{"hidden_act": "squared_relu", "init_std_up": 0.0535, "init_std_down": 0.00396, "beta1": 0.95, "final_lr_fraction": 0.1}
Each number is 50 + 12 x the weight over the matrix's rms, rounded and kept within 0 to 99. Layers, rows and columns count from 0.

# o: layer 23 attention output (transposed), 128x128, rms 0.168, rows 103-127, columns 64-127
# v: layer 23 attention value, 128x128, rms 0.197, rows 104-127, columns 64-127
o103:45 51 51 53 48 30 34 59 43 45 58 37 62 49 18 43 63 73 48 81 63 50 39 41 67 50 44 41 31 43 59 54 70 52 50 56 41 47 45 44 51 48 61 44 53 45 44 72 53 67 33 35 51 49 33 43 72 51 51 51 55 58 46 29
v104:29 58 51 39 49 64 43 57 46 64 58 44 52 68 32 47 35 44 50 46 53 35 26 53 46 34 66 61 66 55 43 59 46 36 60 43 66 58 51 58 53 37 63 53 42 22 41 50 59 53 61 51 55 59 67 58 38 55 31 34 22 37 40 51
o104:56 72 75 62 61 71 57 47 47 41 60 61 41 35 15 58 71 71 28 73 70 27 60 45 54 53 43 57 66 54 39 37 46 42 41 64 71 64 43 52 42 45 36 66 53 56 55 43 53 48 45 56 71 54 38 61 44 58 59 77 56 59 46 65
v105:38 52 61 36 50 54 40 62 52 65 49 42 54 58 38 48 40 73 51 51 20 32 43 35 45 69 57 57 65 35 57 37 48 56 45 54 42 65 43 58 46 38 51 76 52 62 46 31 76 62 53 55 57 55 30 37 38 36 48 47 47 55 56 53
o105:73 31 68 47 54 37 66 60 57 23 52 75 29 51 56 47 55 44 43 60 43 78 37 07 54 54 70 63 45 53 57 76 51 33 51 70 52 72 36 63 34 69 46 48 30 68 62 39 41 51 34 53 57 33 29 53 47 67 58 64 75 49 57 53
v106:28 39 59 32 28 52 62 34 49 60 41 40 55 27 35 58 33 55 41 59 43 32 42 55 51 52 55 46 68 65 69 30 58 63 56 59 46 70 51 56 43 62 45 62 55 27 65 58 38 58 71 67 42 43 47 42 59 47 41 47 66 58 59 56
o106:56 38 55 67 55 60 26 71 54 50 47 62 61 48 40 13 57 47 58 35 50 66 53 54 54 38 52 58 23 40 29 48 35 53 43 47 23 55 45 38 52 57 39 68 35 56 37 49 33 53 47 30 50 35 50 66 31 43 63 46 48 48 47 46
v107:62 75 60 50 59 52 50 78 46 61 45 46 48 46 42 52 67 38 62 57 49 65 54 58 68 38 38 58 46 64 79 45 36 65 65 25 39 64 51 49 30 59 62 55 31 47 54 45 58 52 56 57 46 38 55 58 44 52 51 59 45 63 30 20
o107:54 58 40 57 54 31 52 66 45 68 50 40 57 62 42 48 44 65 41 42 79 60 66 66 47 59 32 48 49 57 38 38 48 34 50 49 31 44 56 52 42 57 61 37 67 52 48 60 58 56 58 52 48 37 54 32 43 55 41 51 46 45 67 61
v108:48 66 47 47 64 69 54 69 33 43 56 73 55 45 49 66 65 47 37 39 80 55 36 54 63 37 27 50 33 57 47 51 34 69 71 49 55 53 48 67 56 50 64 46 40 71 45 65 34 36 55 35 64 49 53 49 51 46 59 34 42 68 64 41
o108:54 55 50 59 54 51 63 42 61 53 41 38 32 37 52 43 45 27 58 44 57 40 52 62 61 65 74 58 43 22 33 37 58 52 37 59 61 41 51 53 57 52 34 43 78 52 31 64 36 49 38 33 50 56 59 41 41 64 45 62 48 51 39 75
v109:54 61 53 32 64 35 37 41 56 41 57 53 51 59 41 47 58 56 49 36 63 38 70 45 44 60 41 49 55 57 34 56 51 43 47 73 32 41 52 60 58 42 33 60 62 38 51 37 42 44 54 50 46 56 53 61 38 39 80 55 36 58 48 56
o109:52 55 43 40 46 45 58 63 49 50 49 57 53 45 56 60 51 52 55 81 30 44 48 53 49 37 40 54 69 71 52 60 41 61 60 61 66 50 47 60 34 52 41 39 39 55 27 59 51 53 53 54 52 42 38 66 38 50 50 49 51 50 43 33
v110:54 50 58 59 37 55 54 58 58 49 67 61 52 69 45 40 51 51 56 51 45 52 52 45 66 63 53 38 42 48 56 48 16 43 47 40 44 73 38 32 30 42 32 47 40 61 45 38 57 86 40 33 58 44 45 71 72 54 38 35 75 44 35 54
o110:62 63 55 42 60 46 65 54 55 62 57 52 61 53 43 52 45 76 53 45 41 51 48 50 58 44 36 53 54 35 28 48 37 37 54 28 40 25 60 43 36 58 37 50 44 80 61 44 81 45 62 56 46 66 69 58 48 34 53 62 43 49 50 55
v111:54 25 21 39 46 46 65 32 42 48 72 73 45 55 53 67 75 46 40 34 45 50 40 60 49 66 28 47 53 44 61 58 37 55 55 33 52 45 46 59 71 49 44 47 41 65 44 50 40 52 50 72 28 43 70 44 52 32 38 53 61 50 60 67
o111:43 43 30 49 51 56 66 47 28 58 49 40 53 60 58 52 45 43 76 61 58 42 46 54 42 50 67 39 49 46 38 35 43 67 63 39 58 58 59 60 64 72 50 51 43 45 32 58 41 52 66 24 54 58 51 42 31 50 38 66 64 55 40 47
v112:58 36 40 46 34 57 42 35 51 30 56 45 38 48 77 49 47 57 49 67 44 51 37 54 37 55 33 65 73 54 44 50 59 43 54 61 58 56 55 42 37 58 43 45 46 50 46 28 58 44 67 57 27 42 39 53 71 32 45 57 53 59 35 43
o112:40 42 50 38 45 65 60 74 59 58 38 40 35 64 42 55 36 32 43 40 66 82 54 31 33 40 63 61 47 39 39 37 34 45 40 27 40 42 46 51 76 49 51 53 54 39 50 45 15 50 49 47 43 72 51 52 47 59 41 53 60 61 61 61
v113:53 52 67 51 65 40 66 46 57 26 42 26 40 55 52 40 46 44 47 35 14 39 38 52 32 35 62 69 37 40 61 53 51 64 28 41 53 61 49 50 44 55 52 56 54 56 65 57 44 60 30 59 50 72 59 51 53 45 48 53 28 40 39 49
o113:41 75 55 55 63 56 56 44 37 64 59 47 49 62 56 46 49 58 34 52 73 37 58 12 53 67 70 30 60 64 59 50 36 56 56 57 63 41 48 41 51 45 56 51 45 47 45 36 63 38 43 49 54 56 51 53 48 56 59 32 54 55 63 40
v114:63 53 47 68 47 52 38 70 39 60 52 52 54 44 44 41 78 49 47 61 58 61 44 28 67 51 58 53 43 45 57 53 53 57 39 57 36 67 44 32 40 64 67 40 54 63 56 49 45 52 32 78 41 53 54 56 42 55 29 32 49 52 61 46
o114:41 49 46 23 53 56 55 51 65 38 52 47 47 45 45 38 50 77 40 65 38 47 55 57 44 51 47 27 46 38 39 53 47 43 61 61 60 50 52 45 32 42 45 53 60 52 53 40 58 42 45 32 54 63 50 52 64 46 52 58 45 49 47 38
v115:58 43 43 60 34 50 49 50 57 24 60 44 58 44 57 72 48 77 44 59 55 74 46 65 60 54 58 53 63 45 78 48 53 78 55 49 49 65 60 35 65 57 63 30 34 45 49 66 39 85 60 32 37 63 76 44 31 46 62 39 56 41 69 61
o115:60 65 49 15 55 73 46 55 45 56 49 58 59 20 57 41 68 53 55 36 52 30 48 34 23 37 41 53 39 36 55 58 54 50 62 39 54 41 31 54 38 43 56 56 51 73 36 62 39 41 57 55 53 50 39 61 52 56 61 39 51 38 56 50
v116:61 43 48 50 58 44 53 52 59 53 53 67 50 56 56 43 66 46 32 54 44 52 69 50 78 53 54 42 29 67 65 46 45 64 32 53 41 54 58 40 50 50 64 54 51 75 28 60 42 60 44 41 48 45 51 42 65 60 46 52 45 37 54 66
o116:60 51 42 41 52 65 74 47 39 49 46 35 41 33 61 32 65 38 68 40 33 42 63 52 08 73 53 26 35 46 45 68 49 52 50 67 52 65 38 52 43 45 30 50 48 42 61 56 46 46 59 42 54 43 72 53 51 46 59 41 47 56 53 51
v117:54 46 57 45 39 52 38 44 46 22 52 60 34 67 62 60 56 41 73 38 61 53 71 50 57 61 42 48 61 59 43 46 29 57 44 54 45 53 42 57 53 67 65 42 45 39 42 65 73 33 62 62 62 66 57 58 37 49 54 50 47 58 47 61
o117:58 52 69 18 36 56 48 64 48 81 53 50 60 52 59 53 43 27 45 67 48 45 36 96 66 47 52 45 37 25 52 62 60 44 70 55 41 59 72 45 54 44 72 41 59 48 61 46 47 48 25 42 54 63 48 34 24 48 50 47 41 36 44 36
v118:40 35 58 47 61 67 60 54 41 35 63 54 48 36 56 69 42 32 52 77 58 55 37 59 14 54 39 53 61 61 55 59 70 43 48 36 31 48 38 96 39 31 43 60 50 24 51 50 42 62 63 38 47 44 66 33 64 71 62 41 50 61 31 49
o118:38 60 42 90 46 42 56 53 46 53 54 44 72 51 19 65 32 40 46 31 52 49 57 51 60 45 37 45 53 50 48 19 31 63 38 39 41 59 53 31 51 47 47 39 39 37 58 57 62 54 70 69 61 44 36 49 50 40 42 43 46 30 65 59
v119:44 38 57 43 47 56 58 37 68 64 70 40 28 55 68 45 45 30 63 39 72 59 47 44 45 53 58 72 45 78 53 41 69 62 45 60 37 46 28 52 73 64 60 32 63 46 76 65 54 41 47 46 56 60 71 33 21 72 63 37 44 55 60 54
o119:18 41 53 45 41 52 59 42 58 55 43 47 85 18 32 49 72 69 39 65 50 59 34 43 42 58 50 26 49 23 52 60 48 57 54 30 38 43 34 46 42 62 60 69 33 48 57 44 52 62 51 36 57 44 42 65 59 59 52 40 65 42 46 39
v120:69 67 36 47 36 44 41 43 35 50 44 43 75 53 50 51 71 60 61 45 47 30 60 39 46 36 49 20 30 46 50 81 63 41 25 36 53 60 56 35 36 34 21 40 44 61 54 48 76 40 46 43 60 62 37 42 60 60 52 58 57 42 57 32
o120:14 40 58 81 55 47 38 44 45 55 41 58 51 66 60 37 32 50 42 51 43 69 61 32 61 44 35 54 56 64 63 45 78 46 55 46 46 32 47 51 40 30 56 53 55 51 49 53 59 66 76 52 48 74 68 47 61 40 34 50 18 30 49 28
v121:64 52 49 61 55 56 52 67 43 32 53 59 66 31 55 43 65 44 60 30 53 58 44 50 65 72 49 46 66 66 75 51 52 39 12 76 66 47 53 52 68 33 55 52 46 50 63 41 55 54 68 41 62 49 47 43 56 49 42 54 59 36 54 51
o121:73 56 51 65 37 46 61 55 57 54 50 51 57 41 70 38 50 44 48 65 40 51 48 67 31 59 50 62 71 50 47 44 54 58 49 28 50 71 44 49 44 61 57 50 44 55 56 43 44 55 41 61 33 73 36 32 57 45 60 52 48 33 56 50
v122:39 63 55 57 57 57 59 65 45 59 58 49 46 49 54 42 37 70 48 51 65 36 50 54 43 12 49 59 75 45 63 35 47 42 31 40 54 33 14 63 31 60 39 38 52 46 38 57 40 44 38 44 39 30 71 51 51 68 53 43 51 43 40 55
o122:57 29 47 60 43 51 33 73 65 68 33 48 47 47 39 39 54 50 35 51 71 51 47 48 49 44 49 56 57 43 74 49 57 62 47 48 38 45 65 35 57 60 49 46 60 22 50 69 49 45 47 30 64 68 58 57 63 60 43 67 55 55 75 55
v123:55 62 30 28 65 46 48 50 40 53 48 80 55 56 52 42 61 38 63 50 28 31 60 51 40 58 34 50 33 37 59 51 44 32 43 44 40 66 59 59 57 30 53 32 62 57 58 47 75 39 58 49 66 50 58 27 48 47 22 54 66 44 52 72
o123:57 68 52 36 52 78 61 70 47 46 53 57 46 50 85 41 63 40 42 46 40 32 54 80 59 47 61 42 61 43 39 60 49 46 59 53 41 53 47 30 42 54 43 56 63 73 33 45 53 34 30 53 84 46 59 54 65 43 58 37 53 15 68 55
v124:49 37 44 60 40 55 63 30 52 40 53 50 50 56 46 74 65 53 33 54 61 22 45 35 76 23 42 58 38 39 34 35 43 52 60 70 50 43 40 42 59 57 50 44 52 53 38 56 57 54 40 49 47 68 37 52 56 57 34 59 44 57 42 56
o124:45 54 54 48 50 54 76 50 50 48 36 44 37 39 69 40 46 76 36 61 66 53 57 41 40 62 72 49 53 72 42 57 50 21 68 54 71 44 52 63 46 47 35 51 52 47 64 56 58 61 64 43 54 46 47 54 53 48 48 70 48 44 34 50
v125:26 40 64 48 34 56 38 72 55 78 43 55 47 26 64 49 38 43 46 50 52 37 68 45 41 47 72 45 58 27 57 51 43 37 60 46 62 45 48 51 45 35 53 49 64 52 55 42 66 63 33 56 39 83 46 48 62 57 70 53 39 58 38 43
o125:65 52 85 65 45 40 54 44 56 05 26 54 51 54 41 52 35 57 54 53 43 50 39 32 56 26 30 48 49 65 31 58 79 30 38 60 42 43 48 37 42 55 51 60 41 45 61 50 45 38 53 47 65 43 38 35 46 49 46 47 40 49 54 79
v126:40 46 47 44 79 45 55 42 49 48 53 64 48 54 59 60 63 71 34 37 65 48 45 52 59 35 44 34 48 51 53 39 45 49 50 48 60 57 45 58 51 51 65 47 55 55 46 32 33 63 55 49 49 53 73 52 49 46 45 59 45 53 46 47
o126:50 58 31 36 42 52 54 52 36 30 61 45 52 49 63 44 49 50 56 43 41 44 63 64 50 60 28 61 43 61 65 62 47 18 53 46 50 41 49 46 34 59 52 73 58 52 54 70 65 41 59 46 62 52 62 53 41 61 53 58 35 44 52 48
v127:55 30 52 43 58 45 62 42 56 40 44 60 55 64 36 38 61 42 33 40 56 56 54 49 51 45 51 38 14 40 60 63 16 64 52 47 52 66 47 54 24 67 52 47 58 78 63 69 39 42 49 58 62 44 38 54 61 57 45 52 40 49 30 53
o127:36 59 45 53 51 30 59 43 53 54 67 58 64 63 63 60 60 45 54 65 30 46 65 11 58 40 45 50 62 28 56 42 54 49 48 38 50 44 78 56 62 34 46 53 64 59 47 54 49 50 50 59 58 60 68 53 33 47 53 47 35 50 54 41